{
  "n_head": 2,
  "n_kv_head": 2,
  "vocab_size": 569,
  "init_std_up": 0.0412,
  "lr_mult_up": 0.928,
  "beta2": 0.95,
  "schedule": "cos"
}
Each number is 128 + 32 x the weight over its row's rms, rounded and kept within 0 to 255. Layers, rows and columns count from 0. Numbers have three digits each. The size before them is the row's rms in percent of the matrix's.

# layer 7 MLP up, 1024x256, rms 0.0666, rows 537-591, columns 0-127
101:103163161103196142167136172148114117138101169111105158123178088133114092147162161177098116119125186117082126101169106158165111103101145127071122160204170086084119171142117176116163085107180145187057127148127115120147129095096103097066099097144158126084103082117153119147123138100108054125067172139128171212134130113125124101143116174148116113103142162066145109125127123108139142137173
101:082149085125116156143093127065162122050130151102106086106137142126118094174148135066146159127138117109150137133145100132133120086139168109119118124191101115131135112179090144065126096201112177117078096058062091122166128108142075133169162136137092099058099130154134146109164112124113089066173183125157110146116132186123159138128163112162187130154150122158172107085117109121111148072125
107:090179105041195148147104178101114159174080182064105158093095155115132153104151086118150117105133200087143157129126122150104125174097151150178150098220100163141149109143097186120144111120144147140100140121139075131116161114106107093159167126120111100138078107118161149150132098121170113149150056149132082124164086121172100158101097155126126116131141120076076129079086127146091152145106
102:158141108113099138117117190148129094083079119133150099191174118104184092126145106126109085171122143144115107092088120097075102138140120089138120068099181133147078148154096163129119076161158135103113128102127155119152116118175131142101092125139107098087094106131146140114185146201119145183131142148135139122161198143155168117131099154124132171106136146118150170081066061218129163077154
106:102115145116123094152163091121146099062170058101065107163179114103130139096127166070124088067132204121146155158147111091132142097121163099180152154131153163098130093118121120145117160107112128098095185178174083104140104135093136138096094105170154072135133166185117108147131094133104165108091136102130147171099049099107082123059130128143119075112053119150164163138138114143178158146151
094:161154155105118158143090163172089131131168106182200117142184140187129117122095162115096136164116116118167070118154179117165094097108164108175157121174111118145161161119156148147087126141125112053090093082126077126094117137149143163121158110158117148149083205175089152109142095203123141175118152114124131156124116105138136108130096154128101119096174169090169092122123131105179113160153
100:148138114130109091144151131138145101133125099117131082145115150139125068101182121162108086148136185126105158110144135143081037086162091090151156060097072181136101102120134139139117141136090189115148180088173127122161109117126174141123113104149129056151145073097195102145110147186114134139122142106155116144093081088129056109127109177078129102134119160101144145127173107086170148154092
098:156134182137126149166075118089119143070169145160137110061164165095144124175123123148164116212183157088113123124135105144166161119134134183111137119134116114123155084124077110125172138177151036186115130119143106125127170120102198171174173152094067102163161133095129087093154101133078151071110106150098119138116152084129072163119148101142147138127196103107107168127141136084105176192144
093:115166193145192091129181140116135102119102122191143113173184104186074112153119146137096149114099162146169132121107182101088147130203136119202125134104157142103083097153169140108074171099127082134149096173143108123137103150162112139124131173137083147101158147141149176132129128177134162093155085134097159139065056188170105138132138127071089131079140167115143149119135154166137153131156
100:161093113076129124103098122063111105136145115099113051084095199145134065172140164130081069127129093145161145128087148111154157141136120126144152136112100116113128081110112149142118083065117129119127068120114117169137141123104105134135104156187116080166132078179105156151048163108094126137073091062133123139115152142112050079150189088120158079076180184097136115170125092149120086107146
103:141091099197138151157165143089174120138127140149104116189113096155115135090164089152102211125159200188134141161128136107097171087133097151191141132136141162120128145159170122075148180160117136111141070118174147132111104139128116071169203134133136119174068089111114167128177149082116146099145081104125078145097192132132151086125173125132176140146146157080232154126147141129130124135084
102:127080173061145090098194135126142132200179100137159179114096180126192113154111128118188118137131144168072173138068121159103141110107154114148117114120148156192132139138122183141132143116169158113185105153155139120098056114134157176100132117116184089122089109194115142113093121136178146095083157223140103138174133065083137098081116080142149108091134132050160167103150111091100155095124
102:102120115141113091075114086198161091142132134100161133085084145148124159155142153118163105104094109169121099095139149119110128134084096107116135196084099145139120120166075139111159128214135093116090115032119121130147086148101141180071104117151092155141128035131098100052097137089150165094110070138094131172063138212127074092089113173147116113053134112119110082151108119121158153161127
103:133101133104144118108119157158159081122175157109068145095131150106189105144129155181115176152146147146127112111116085130187142159130185101135086132198141158169120163092115110097069079159130106161103122180168098171109107128149157093178186148142153121163107082149162092134087125212183070134139172181093132152134059131081104115121054151105125202127132158092096145131143129112135164123183
100:106171103150099099159130113139159101097077155189112159145080133127136184116146102181109149167074109146125161112146142158080102100116111081144103125104123145129080101134077135031095114075109192112109139117156102076121112098160165131173182106124137129154152078134122078144075167094201155068180104074087142159166105108152157096147147123107115177120168140133107146124192087032152178091129
102:171091143105172109130141150135096154090117161109136103080160108147111108163125133098107099148141102151172146190133122090114078103126152113147081186160162136146162148083126181078099163117153177125144125112038143128104149169121123115147162141128198168100129104091117180126082125117151109095203109126108165132149145058141113162118066163144074160157098128131185094153146163107098149082133
102:199143184114127084114142119086099157157093175132140120145042138180130158132140079147140168110131200113139129114156155134116150146108112115113133146144100115155125119166206106138178162076123086121138199133067131108059124134104145124116144116099160115110096100165196155107089145078088181043127158109074137128102052103068134116126152175182150151138066061068129085112121088095129111167150
096:118088172109182135190135178137161113138144083154117174124103131147135140119130119148126075167133126142103096143065121133128125123151139176108136122172207141155092182137161134150115151159113196115132099178128118097174081159084093129108122121196067168120124142135102092138125158119166110143156118153166110093075102099123107140150168161095085117070109174135076165158154141147083181116143
100:099162097070148104134177186093143104142164115142064115102158184175150201149154125164193112079161097125151106170100152092140106146125163105115130114165105137102135132141120151177140091112134111109119117107103143101113089099091121127121156167151065090149107110125157222147116138104122099138122146112133119172134144213200111148129120152059116115143087127160137141091131095119073160116127
100:119137144118179137141131133159146143179136127173124122119107086084145109128185104101095098169188146093132103143123152106134153127115109097158132131114071140118060165098140140146126137133105111126135143096134174087160189184114119149122069137121108092116085053120147102123070149099112150091110089211117132159161079088105111146107083151097067153175143097112167124169122137110129124161077
104:135186099147104155158139151128159136213031141122137100070151161078166188150141086117114125149118102107076144163080098186115158149134123145109161153126117113125121117111147158118134136137139112198082105154130119146112151174067098137138090138091093119148123084142117118077113099165151138089125153107139139165109148112119135111127028132083080131128146153080127161155206201135140153209146
109:103125182146142124096164133116138088163154090083120144076133147074129158099130087135133139111093108094185109119113194119147082090146110135149188151090167146168161169165150164183132164134078068129120113084107175079130161201136094161153147149154097111112158131192128189152093138125166101178169133168071127091124166139130110131102141095132171157101103165105111148130203140090186135166139
093:105131159146178117177150165095105117165157099118107105094203152096122165155095126123158102123148170112131124132091185099101074110192191076125189102100144136126128128118079083157196124139159146123169119153166100106155148094201124170121135155207140110095152097098152144144077095121105083129113156080119142170142116152162047113086130145107143136146125136103148124121206110125114150099102
092:079156109141134108103128091160100184111098169112112109136128136077146118090174117135061202134149015089075092169119148154131088099193142106195186111163112142129130124148129113069123112093107122091122083132145124176103162132173135126056169130141155104187065107106095117168177061075170127073122120166081136127156152116109162186082149093134210140134123082130202098108143131077122131119103
102:081140115084096117171070132130154133084113114092112164089160120069148129089159149162151128076145181087128142126095116105122109146050105098109127083127083145139137123069119132159118094120188130119137117103110151145147159128163140122118132109155065070082173195096138150130172136112055124122141154108122094144172181144147116140131100153064164170157170125062170134071103103103077186070133
105:116137130137147161110087114105150113085108123071095143110097087093099084108096171122162175080092108162117069123097112121165122120142105148142080093129152115140171077086163101153110082112085127081155144146131134159207115151176165110164130160087107162165162109094068122156152193106120168127087137156079080132150157140120139150161111155166053198107135119173131155145099154122076121111116
091:163108119081133112149119115135097115160177092118130146169140218131111041144187153120151194098138088142177081124124066179091087146126127123137144164127092095117095109139142178158111136121103104145193076120074131102172170109150093077158173116168125160155123190096129145117094143151137133077099116151118080123136138112144148110067155133143188142102079155186182148193082139105107155105158
097:154121153126080112130145094189106114156141123102136122099142161136123136129131140132151098144077137114127061083154149117113126167150098152151115109069131107140114159170137107098152092117187091158160151105119140123188123073173106123122114119155107144175145105095166103110143138135102131129155102191117151153079174126135160165036144121116148162109073132117108098163108130048153099129207
098:126141113097147090100127102083118102125094087169127109170109169130052172105156106181146125103152136152118092149114174114106086111146128133179135146090171163115154128108152172144114150171153114139091076089137133177095090147131132109101097123140114109093153185163135127070136167106119157075138131156100121099153093188085103105156095091093175121120139142093173076097136067055078104134104
105:133169129141157140185089122123151145155121187104179142127126075068125098190110113098100122066098103141098134086101132156173133137065138130153056133151090129143119138155200198143071111143059166101167127147156115136194180105104090154111096149153122146127101111104094124116135150112158076099087066141170099148114129071149131115126090164115147101109133105168144196092141126101107129145146
100:087122155107164150146152169135146104108108205134183206166194168188221105161122136084173117107148123179150077086058173124119138105165113141071141123142092157133116086121120152116116137145131085067108111177138080160125101183125150094150097130148117124155125153201148110110169110169160114106158143130151160168150051148093108090102063085127174170164112142157147136101101136122139164064133
102:188118091060130132128117090145070114106097173113094175133141142097141151140117102075080074105096119137082122139100179137192093183098126143167066152175141136141083160103150117114194177160085133100151077155148172124105120131124046116139171101140143150136102187127130065043158164183095139084146121131116109131113138148101101109168141110134085133081149178152090141134150092150085115091117
102:100118147124134137114182157066059091128118169158093168136078095153158232166080153142164100094113147121113099133190163133126163129157135122126152128178169134209101146190167090101156124118127122126134107075127126128130121154098129077127164115172097108120148206139090115142156172148109120157147099174059087116050074171133132096117071166203131128100092128078131120088097113124085153065150
095:127122057180155140145132156078180183178147145108123097116160175175104153091127081059120178165086103119145048105106136139154182131167101152099149175155065062173104079156147048133085157113107075120076189109062154143123151174112193098081142093143119130096085125121058115090135139083109076131148144091160090171164101155138169131143107121119137106169193143114134086110125117173104132182152
100:100189139137134133133161184156157163151131097122074137136139166072145164147138135109102110129118135074208178120146183110136107168160163127135087162158140173127119122156115190125114127089145161130064164076147135141110163120105099055099127110106146103161078101124077158174129165118153160114079159159092148179117090108132149179083137127187178132120148184135109138092131130130136135137136
099:114172139066163082137070122121130122165177172130139113087128170132110127111081064121148115082176099100152142126113173126106102213117115119110112154132148050205121128152101152113152117104125116189166073119140160123162075144140167096078134150162118028138141133096069130173088133147090132110124059140064092137127086087121131118095092125162087157054118142069099113155149098183139147162108
098:167080157114118123096152127111113161112090117105176119165119120169138105156103118142179074088150163129089094108165127103106103138168120162100106116131157122083114172126087159101119130180140117118152160138113098088098130119157168138198139169132186167157151130142144146111180124102139119124121124111153174159143152101144096136140084050081236118061176106112122172095137127097039149116077
103:158130182149183128164155140097130147197158079139165112167137207148117114092120079165165120151126111070082142085074125094124140075150120108123149156104143131085090128127143186126171108153161102112138117135150142157133120099135138141111093109077162093098145089142181129100135137107171136067123119157114139101152173140146094140046173123061128104133120113125185172163166089100163092104112
096:125128174126142101153100127148145119142144120114139179037102115083065147161088129130108156106151073122108105166125105166147101139154092145107096145123149154129153127183218182121106135086132067102133100141107141101177125106159160129174171042198083057141128165131124094133141101114131135168165179111123115149136098178114139166099091151059132115134137156098209150169104095124156203107090
102:096156125142116115100106142166144117085098053142154121098125119166148164149126115120148129054098190120102116122127170153138091135143111142163190095120160136133032054167117079093108107108097088172101174109081104094044070138103178176107116132115140134105115128100117111135149135189126165125105134123149116069113113192139135144147099118088100143147080151150141103105142127083093138117142
100:101102148160140148096094107111104079132162088154185148130151144125116148044085163058154132080118162152190141179128140112131111111074183111174135139128168086140142125148223157124134119138084136135155117115151180125065110138117125120186169144156135131105153129160114045125152081160072140084104095189113080095146118125130066100121042070160178098135122144168148062085103152095107119078104
108:193121126119163137138122119070131086185127129124116115155126185103090103116168109181160091134103143152108125117166133099106126169122134096177108139109112110172110130100113197113160111117136155069075217178088070173125094121132138100196121087141165106176064120139138175112102087177124104140106095117156161120123103131189143105107081145080146109146059130179099134135117146182155133128145
100:117093083131144111152135185154139137129137128025076114168107181135104164131184176145131150181061090137081124097115136143131138145145114082170130126148113154183070063192185132205062149151085106139098111076084114135153077156079129144120116101131137126169123150154114106160157157190132100116136177119119115153175117122119128082114140128137107120109132130137151109143149166180158148095097
103:162130123182136121132109140109093051154137162128146175041168087122166065112138121148126170131113167096159134184142115156087107126120172101115147089162161126095166125129169172149092116092140158189145129097126120146165089128106119032130084124119126083140098186156087164147129091123138100146103074141133098123125120114077144098127107114145099071122124146176119132177148156169102111177119
105:153117182159136104092110148185118111098142163166145100103083139110145167121108153141070181161154090095162104165165084173155150144150126062101176161110109179164148112155086126111078094096108171140115138131162111098117140124112132156079126104122105168130118117122116134181054113145106096102143216192118116129118159111103099097101103140187145093059118156161143093133147164109107158114130
103:124105115142190133116175092098083158110153115132091133122120150125161073059119098120134117147112126171131144122071105180102140032092158123101083100108129157149122096112118179133184129144148104084147135075079151175100130153124097151193140129153131112109109106110125119118169098134163163109132094176136100195133144175094102118149118107133143103147088152100150139052160104190175063190122
104:114160129087130111135084100105125115186068145151099107081166158111109071139138164146075150166172139111148106176088134123145163187187096119157125160212107112207101068041099071171148104177137071109072110168134087128094108134101135130161158148095132112182139141130065147132126096172152121149146137116123111121164086077127088109098079149139120102100110149095155183084179132150112143089162
097:160137106106141088118206122092127160150115124148082123215125126101157105137163113167121110153129128056099111119129122134139117152204088118166091117137145086183131165149114122153104140125080086158103120065145144105130203116085124102125133108096129127147080124110097126172105217141193139152113121153123162112185090092124175133072096081162135187166163176168116118187147088099124145185176
094:100187159124140123127153143125187112117050159116136122141150167152110130176137086129141177109149094096077172154089145171157111178111116158107081099130141104149114099142126097170129130162139128173100093156204192162154085090167070149080110116113122116143164184153095136110113169100107179143102148102128128169118196134134111102149099100130130112115121159120156172128094124111102128115137
095:138080126108122081137155123068098152115154082088077134131137167155152094101085159133145164083132136115091073130062126094169172115147141091163205226065113082126136120139098156081126071171123055148154168145066124122115138200081082100177157139098111132167133146132115092122186203095056094156115153097120103162079122100099086147162118166108135133090144111121135120115079149151088104145097
105:175099116115086119120102143127150078087072082145127168166161075115168083136219068107169111145102176138131142089128137149101117127127095111117131159132093034154129105101156162156101132116155166058161087068140120088117058167070109148122113085130138118078073157146152181097181098159115112066137162074140109146159084150147132153130177119095191127140097050099156103173140102081096126088142
097:211179126210151136162107163119116077111083104104084134124134136140151108094171139110130104132114110100162163099139139136165173137116139081126099120146158139179125101155131098143169089099154106144123093141153135185185113139104138110110130136178078092154124125136153081110111120093173159115132133155077145094090086127112116211075170174099088183110137110099189151151168107085104161073174
095:169142136076119119121160156122089121179102147142189143085147141130155137166155106129093141108152152131102169115128134126148076128135147144168188137136139067140116092009157103159201169167110133058092120092127134137160119175130127129152111093132121131111117153124212061138072166147097100081140107147103082117130167054081114079134172149139142151160072125129145144098173207134095094116126
102:138168185092096102163153124146118109158112075138102075139129131100201136120104179110145134078114152119156132118122095095158099138093184117153109179168109092109191082112065094137195113119126222091168119157112105119102109088063131145110121060147097153111137110138085071088132102155136094051129104107105123100118087139164116119121159091108116115152192151107137089145139101132128154103162
105:106110142157104112128118143134100148158062107131163140160128174107128154125135161074187156109113139122141128112172116102149165142120175106130141182134132126161122125179149077049128120137171047121150108099120140112141124093184124098158118107061111100152102135120122098105186132140160118145097142116153114146115084126141060097164143189147139132085126158067159092127088106085126127139154
# layer 7 MLP down (transposed), 1024x256, rms 0.0423, rows 537-590, columns 0-127
098:196176134136115122145160101123147084118134139124068151124155097159118088069098126173203136095152094151226132148146142104102139078099119139160125141132102135149123148119143156149149109139123132123116100155093125161140130100141144105126086157076110110131114124128122153194141102094062118167058164147073180163064166139095133157118122160165140137134125133080197115152119141092106072111081
100:134170119158176117129110117128148147057171085156109105134184105184132094174071105109122081166115103173120123115178092170127121113185169126094182155128191147067129111154128132124105154092094125105115148084072150142132114151099093128106117146136123064121093084207163137147168133138182075054110117106077110075099130137120093160105111110148151154131124126192080103103139084148172160154124
101:077139118085174127087138155144128155153105166080091167145168126157181109116176061133167100148184121158176166170137094130137110152101167136141174185181104088112162168175062136117137095129214140109106158126103129161109109151173080083136063132099144165130105082145159167144160163110075117189119096109146117159146148133126158129130161118123138132113153126088153109130103122101134134208097
099:083095158129190160103140166161122172109146106094119115085103112082129127161144176153175170121200096093148071148168172140077134115173115106152127191120068111158150152166163152154125103123151127164162102147144102055133107167134112160155163106072088107151143100100106164149124088096123126100169147166179190127128125050114192094178134167121101178125118176060135168099153107149124165110163
103:124125131181098133136143192079156149166145115150128197121100160158166099110132094142132145092152149123093067098107079166115200139094119066142145152123115105153112084120135162067169138123131148121101177210191103115131145136111079149105111082111186066130065134093127160086093147113113109093111126150138101133170187164129140093129143145123112138089128125056163090084131130140149093086181
094:157076136099129141083148146126143129126160087072114117071073087145116110126079120143072153141089088112088139144130109146152131165174090123103163110141099135118087130146099176133197131150149139170141121109102172102100120124196161160109118152125164088099113131165095145144089138168136152096130146132134170161138138044174160112120135128122134094134125129106092164102067120106098089079108
098:137073144130150101094161158058112198146144115130122128151127109116143162125126138156180113132171118109158057186128170118120192145204073113064163098081160071094130144130129122132143066140164090152132141209117097049103119111139129127195132151140169127098079121144073143117124124134100129164121101147105140156116089182113156149203160058128076087151155141075110162147134121162097089129113
101:136127121130098126127139166082155121150128130123095107181101161156115105136113128231111187155149111102136132112098115093134130167094155093098102108141145114169098164072133074097115133135112064117143136146113123186148123124158118164134171171116158119086092129123113120096156113126168130128168129200186144074084218096122127066145110151057190170104089128140131077213133131095113197122150
103:110122157133087070174092092168136135095078165169145135124107162110112033132105154140104088112204113137142136102100104070159115150120107135133104075116120185058174072164118105193109162113141104107114160150099109119117171115093135115149148164143092155134120117095130070171101180142072070096124129101129115132125126137133143159114066101139094163113126108118167132128146114156094120088145
101:096098141144093126122146132172156129148076155147138159197109105089127087092093115170095171086176072102132131151138106139165176138140134176119135081135131108193124156095078131158072176133129081152149128099125182175131110167118130155139163120148095176089139191083135166116161124134092166101142187120102117156061125091135142109139086156118100138192093114159120107122144146089098161069138
104:076180133155119121154136097134135147113116045088093144107122163093144113129092147187125104152084137148093131118139109159089127098170171129135070098151110137139140139107175093064152063127100111171117140198150104166166102073093124103119169129132069087105144090104083068073074098108087142143153129117114130072127073174155175128103092183107112191072154140132082119112079178116121129116155
098:150061072062201098154120140154139128129132181179089135102150126081096138134155095145131067103148145171112104121085103097108104127098099112102140168110090121163146169103113062141068082119122118142091144166087125111100180138204135084143171163063107089065125104170136136136121141126133138184119041140101148121045089096097133129178130185116104110141103090164103085152151133141194161134114
099:167097118172157169157136101116152098119089073083145116108109111125161126142150147153160091136197060163130119178141112102128081102138076172094099171142152086125133198109125096119148128128154119133079201103098163131181122167147169101098097125092081193101143147176085053132073145147104095118142138166152130127094127141148099153114159059166083134128182069121126111132112105127144068131140
100:186103154171178118092087150136105116136101137162094102144098096068120112133145121171101138083173113091136123133114153121178111100091157067162131142135198055208132168120138124197093142161096181149162110101151146126100144134123095163143156177065146139125145158153135113117027134162109163122171100127164121115177138108135144186142148186110139190144164149163163110072131192126126096104178
099:116193131152160087104176111122156184134087104133041117096102195131154104131154103043104121094168146084154144160147128155066161163066102097105067147132103165125095152164092081175147099076146165124176127086115188132131152195090095165161148112143115154091134078104155138130189142130131097107089127117108181071162155135122098059149125136131102114109169116126155048145175149190119165107144
101:132082088164129105129092166128161126144167148166140109125129175152102101186217154145152139171112189132148122124094130120119109118105125151161135113184160142093062152115135081178129098150142092116104074110147121084075069143160136127131119196100139075089122128136183121126151142152169179151149151125124107101093173089111124147107120118155103132097145080119146126125124058117104161103194
101:089126062163097151099119103121093112129107133190156092112085195109141116123128130144170167165144118115116146082115151100076153115115054120135063118087096072146185166165110129148119129101091158138195108130097158168128091150128101130160126127101128150204106134183086155139098159095158156096097110090158084134145073145130117156105139080196112154119097171130168174147123107077116135163173
099:116129181129119125158114169141139145130086147143124129185103129129134122112193111173180109121088156103093064150143075110098061110126133137177117069137136121098089105153147122100123097113090060112183161132105122114104117121124177145129205149070061134161158144107117141160057181124111156094138174121112130131107167176158078155119128100137117073124115127145126114156143113163173120094136
100:128177118161184105164127133145167108079107111161117190112137150126096059136139143144169165147156154133122187132166169081181080148152145170149146160142144171131107164059193155089155121139110094133158119118079176151041157122132109154169143119154109139116126105149154137129144111105104180135152072126124100216103142106139158139128150094104108047131116153150068155153171144095150121112158
102:211110121075076129146165101162070079159101149124089174141102105136091122116116142130155147103150111121094101129097170180117120104051122121100116087071126126144144084095145140140119131117134078111119148110123124155116112057139097086132130135216176096161128166134079135132173102162127122124088084099122081146129127169135121131122104151118127052119122098101177126148116095114110108118072
100:175090161127093191122147072126116163105144109093079148114132158119150076103100129108117129081124074136139153132136148071145108150081076160176089133122081115073105088165076166152106119163083133066135154120098119105075145096064082102152146114143194097121126114121163117138120136118115116147133118134102142188141114112147150108122162141161113183135125151186144144125116076144193105129095
104:114105071109141117125160138168125177108102140136130136116146132123090126134168115080099117160131139147204062202148111114156141139099126173121166145202103158183134141078090104113173121156139113136098145122128123104206186111098159108090150079086175137131128103114095138168116126130176132135145065166100129094094147157119133193197136089104097149080116096062174168189160157163097170128130
098:164102108101143184151124146136146122153167090126138145161116129150176112131118152134114169089131094123105179136137066141090099163134111211140164174160187132157126083143112091105132135111124102098113060133145141123142143101142159157135203147061122144091105127179172122107145168122131143101126135126155160119131181142095130062175112075090100110114080119131135151093134035138131178098144
098:185147122124117177138160151109130146174113156136136046162136140145119196120108117139114158141127125110140170115104114186135101113177113120178111183119163119098091137125089094107172133095075140157159093149161171122146138144136131104127154074165091071156155170159072111138154129099128106191155132122162128168112106172128190155080096135095137114171148104157123143184094126138123167117142
106:156121138157121179126131104065074125116124061085111140160144118128149163069158154152142078112058095167113119132117079087131108136063139121138129161108157149097076147096082139133106113068107134122138086123125177143127114129134160096172117055113111134155128069169145108123129108081150111108136156129107159094143117158119123124196086175093133155151116066023180158111124129082126163103112
100:156144165115197091126137130121166151114075120143181107161111127140129194090112072137138150159159184080152149173153113114124188157101186065120146154116148083136127111140128096137119156177199139107147065177178088138092110154098135151168156150186073135125120083084164133067122092113107071132139153059100132175163118172147130116047151143106205123120098137085140087202121119170075206072160
094:144119148091180106110100113128151129103118101111128157089084131095115163135144129087148102155117094136066143132118186178159153124118134147140109095091137090140144101207120129110127169098158153129141112138100148118122084113130127117120034123160080135158129152074181108144065164112102097108069156105088122127228131124131067117149138124048080148104134135080128136126130132162100053101124
103:070127051117191134098164121163149133076114101154105126123205169101135132126178142143181166124135038041119086146116146165135161118119158082112075125144109188122119146157149176053146061127106076089114076086119149167086116168119160132147167162093186153080090164039155074143196119121133101110095146124133119125129123088141107166090130097109099138166145111173041136138136118093139114100147
099:110136144137176141158103126178124040102146159113087197152117165108118126191112117089095069145138082096135160105102105148076116146096075154147110161133110115099184172141085133169174124142151168100087125118144143157176122102148119174151122099159097097155105158103059164095135139143101140168083164183160139174115072163080074105100142047146104181127151129130178158085147084099143142142104
100:125127147141080118076115123139155111124141114143068117087177151099132139111145111088146108154153120114144183132079217154170037162125160177166094149148126163133126142118157209094143165142164123109101049114095154120115106155130171146154158166164105092097109163159177149160155099067171097149139160152099147150185134128140121134070079156112170130124118082076106094077169119202142130127143
098:139093139100185084144141049132168138115142133161084091176175196170095123111142108188136083148097095167090102105096145158082157112072151117115123122129170160126079127142160184115158158128152099122081082126110098128155150150105103162151121153200150146170133134111123115055055138132064061149136164124075116143107084106127140136157134123164096140127209165160167128157148111170159128104107
104:164119146140114121121149116148099121156075103082109136118139118098199144143141061161173118145125122133152102131116064140105041154127157138099100125138149105138133097126137166147115120046099186120097135132115147148142121071178101126165140143132109079075164168151125168123132140125139142127119078126128159105099176190121118097078155144183159076175162155139131128150091180122070105120089
099:125110125143107144121158093099102100129096126093121125090168165135118107110138126118083151113149140116110152076146122073121129126146076116140111124116133197149114091119118103165166111162140136120062119089048154105120063130115134132111161133160148121086094141165073130069124117114133176119141131186145134107118080131109093124085160124011080088146166148109092143126113098114108107127130
096:114090124114166102149132132117096095137106126173105054090093113154174128089098135087154092107138179077206139160140125144100146120090193130104107093159142121116119137095171123147196161118077148119093182068161152088072110142120113173137179144074116069132137165168129120175140115133130132176079141143106096106149179159137157191141119102121105140135104160101101122072158155109139175162099
099:155149172145133159138155126118182083146087137085121194116177122142151136121082141175111066106102117115125107161104083106088148136123102128118123085147094140123109131130142104080122092171152107104165213138156100146151157060167167210159147132168190165148120155128153101152135127105102130093128139137103087191139131111093126083115069067134118137084144081178108142170183111166107116153110
100:127080153122109133138153072134087145096153122098119169094117063110126076176141142166157124135128161146079058112166040145174107063162145047133134167148115098150129103141074130131132141207123056099113168163119183132113103109114140101142118119064134177119097102155125065116163166153127126113165141129163136105096158200145125105217103192102119118133151057160105129087122132089104120176164
103:139125140186161153157099103083111170169086137083116114129159148111118172131149085148086139129160057071102146118116159140135098141148109092176109136137169173135169172168053099100099100146083125120096071109031194113141139101131144160070119139143126167078190199121076131140135148159093180109129112128144129116091162154122177121148136101095064086149096121144149184109175166142106076097096
097:109096164113113143109145140134068195197117151105094131076042105119145153134072062057138126164083117192142146115130117153148111164127090104110103150125174088073137146109089093153085126108135135191116137095100128119120102152185105160075143127124042108198069121165078134065122119140114105097125165102129128171013129152100124188149169081122113087120124148118126158117154152172163153114110
098:124140115163107091157143129112150202092149176151121115143160154112130145146102115122062180128118103106072101141194145194108123153156136108132123149171125107138181137085100168112150088048163154170147089155099195102159170128156137118149166170126088096069120098136125116198154106106085114094168139140137092117143166093141143129230127171117053137126136138064116109076091132135085079082108
102:099137185137110120155086110108104096101121114131065148164128176147137169140176140123159076109111161130186141119190145189104084139195102159127155128116116121153154132124093107141141150119176100169079127088047150108142126110163148114105127086104127107122205113139110136169115130143104124144105183065105120096136152153132091160097077097093139152091131169154061133057189188135140171123113
099:157135122116192149124119160177142140094089115096125111105182164113168118176119132102153102110120093121128090141162254137125079161161170097116131102068108145157142115078132141178130108111081183139133135079097141117129086163127160099155161123075140130093181103153072118122156181157137146163148116120092138107132219140173145123138127179130161122133136140107155190144168123149079152141149
100:137149131144142165083103151140081149103104144069143187140125081131118078185143125096106073150117117143115115124176123094113057209122085147154148123084111115185089112103099071121148131169118143094123166118129085087169188064145116151111144179124059121074116122078151152145147178172138103116159102120066082172150149133154079158102142136058133073125168153091134112078115163151146093188100
101:092091113111118083070110124143162104108148057144126130089147083083122099125141142127072150078116108092169124084151153123111150119120162144119101099084146149105097129104118088138085105091102155162129180168126089129085107073103093101128102118108135161146159156107162185205140078142097098143115100039121166110202087120129115114139126061086165098077084134128178105109123081114149116120160
101:150122136117117090156172121096136108138135056142108139106098128106093188059146150127096103139092113124150133165131134031110193115106199085091060115077123124192187123123169088154118066106129165095133123122122092170090106126094127176111109131098128115132120124091129138107144125131150141117171140090149121167068122132152153170132155134226126115097134132146154131114111086112116144126143
100:114157176109138122114120151177150193170119120168185141148154145151107122134139150074118099145145093177149105125128128115038061126128168076115173095124107131060173110092114148153079110131131104165140123171150066198147069116148118111081129133150167095133067103147113158167150071086106119165126084166114079085085180139153113158084153178146152160167132175118066153110149098130097135132113
101:153153061163087155065132163129105104139198148120142063093177095121101110180147114123113142100097159129144106107100107138109152141191119178142076159172169086108106116091189080187141122121101146102174175170161121103137133099164120108109210098162120119134131140067101117079045133035148143100124069087133137155103122159132141141189100152111160150124118170147186086149175171172150098124111
102:149098115074144161133155085083157167125084124172060187140156153134101163179089110104146152112145120142084075119096192135164111152160132156159173094195135119142104122139144140135091140150137094136107204097120137113105162141102071095098146171116114115118121134146124105110122119149160174156249130140151093131131140075108069148134118126119115128093089102141154127115054092082115098153157
101:183134158131081087130113139145106106131125138104171118082146128211204132143123138167156151134108112072124134092131114149096151144143098116117103098165088128107128104152093137143115141062118086106163175226137105179100178042148103117084153119126138160091100094204165096151142123154128158066085178132109098109102130105172131077079131154169125145064184097165123137128089064171063031136116
094:110083108124161127126071182094194105173157123134119070054155073128130119178181127172152112169129107124078099160146118121114154135108128126135172169078187123146104171150113131141130147158160180087142175172036149156127088075125117145131107161121143145147123102100112114184108153065161042146104045147146121085086176073092149122122083183101122162129121121173137083188127138139146093128144
096:157119135138100133082186083145200140117128193101128107156123103172101167106142097097170126141124129101134128135110159148139155061182167145063147159192069088140140127105181101085102119136183120131104093194147144097156152084143161118095129110175139115122148142138118144103160117178117120164086044122120156174153132123117163122126181099131132124207142136124141134131046186128193146153135
101:172177133139135106161137128144144107150106143126078163089122149153099136088126165184093167192146131154107094145085161090136129144133164075123144143113202205088141168117159120137153163121147132112099142077122149078158131091161184124127136157180118183119217134170127094213101116085095135137148100105108134139149108092145135158120104072163210131158131134089129157138078159074145140047140
097:146160132091153169109131138139134151144152090152156078133121118127136123101160115122119148167120089140095072165123116235156124171190134141093083120186109057071166122138106103144145133089168171128106128145127167099159211083081150127129119153162133163085086180110098079129123138172058122133170005140138098097113147125129099120178058114172167127120119165095143138139129110105073095080172
100:085117152149125145099122137114127161161134149131067146117131146119147166110075095084086115061144062070087046170120147078115152087128110092174145134115106101171136150118132089164195140139109168143173096076121140154157065117100153136107156127199099148099141178116196121121141120126119123109186133100131069101125127164129138117181075171068105138120069119138188122137149127134108174150144
106:150161128076104130136090126182139136149143087124143135103114146171129162155081129118084183083108162075187179163091056151149104121120110072117143151123051142117178112136120129163177133090102137126177106080170140155108202113184175117107091140122087107074099124136133099132095106149133105116144105124133125184113111184086188194133137105139118099125198132134135159151109134182132107155186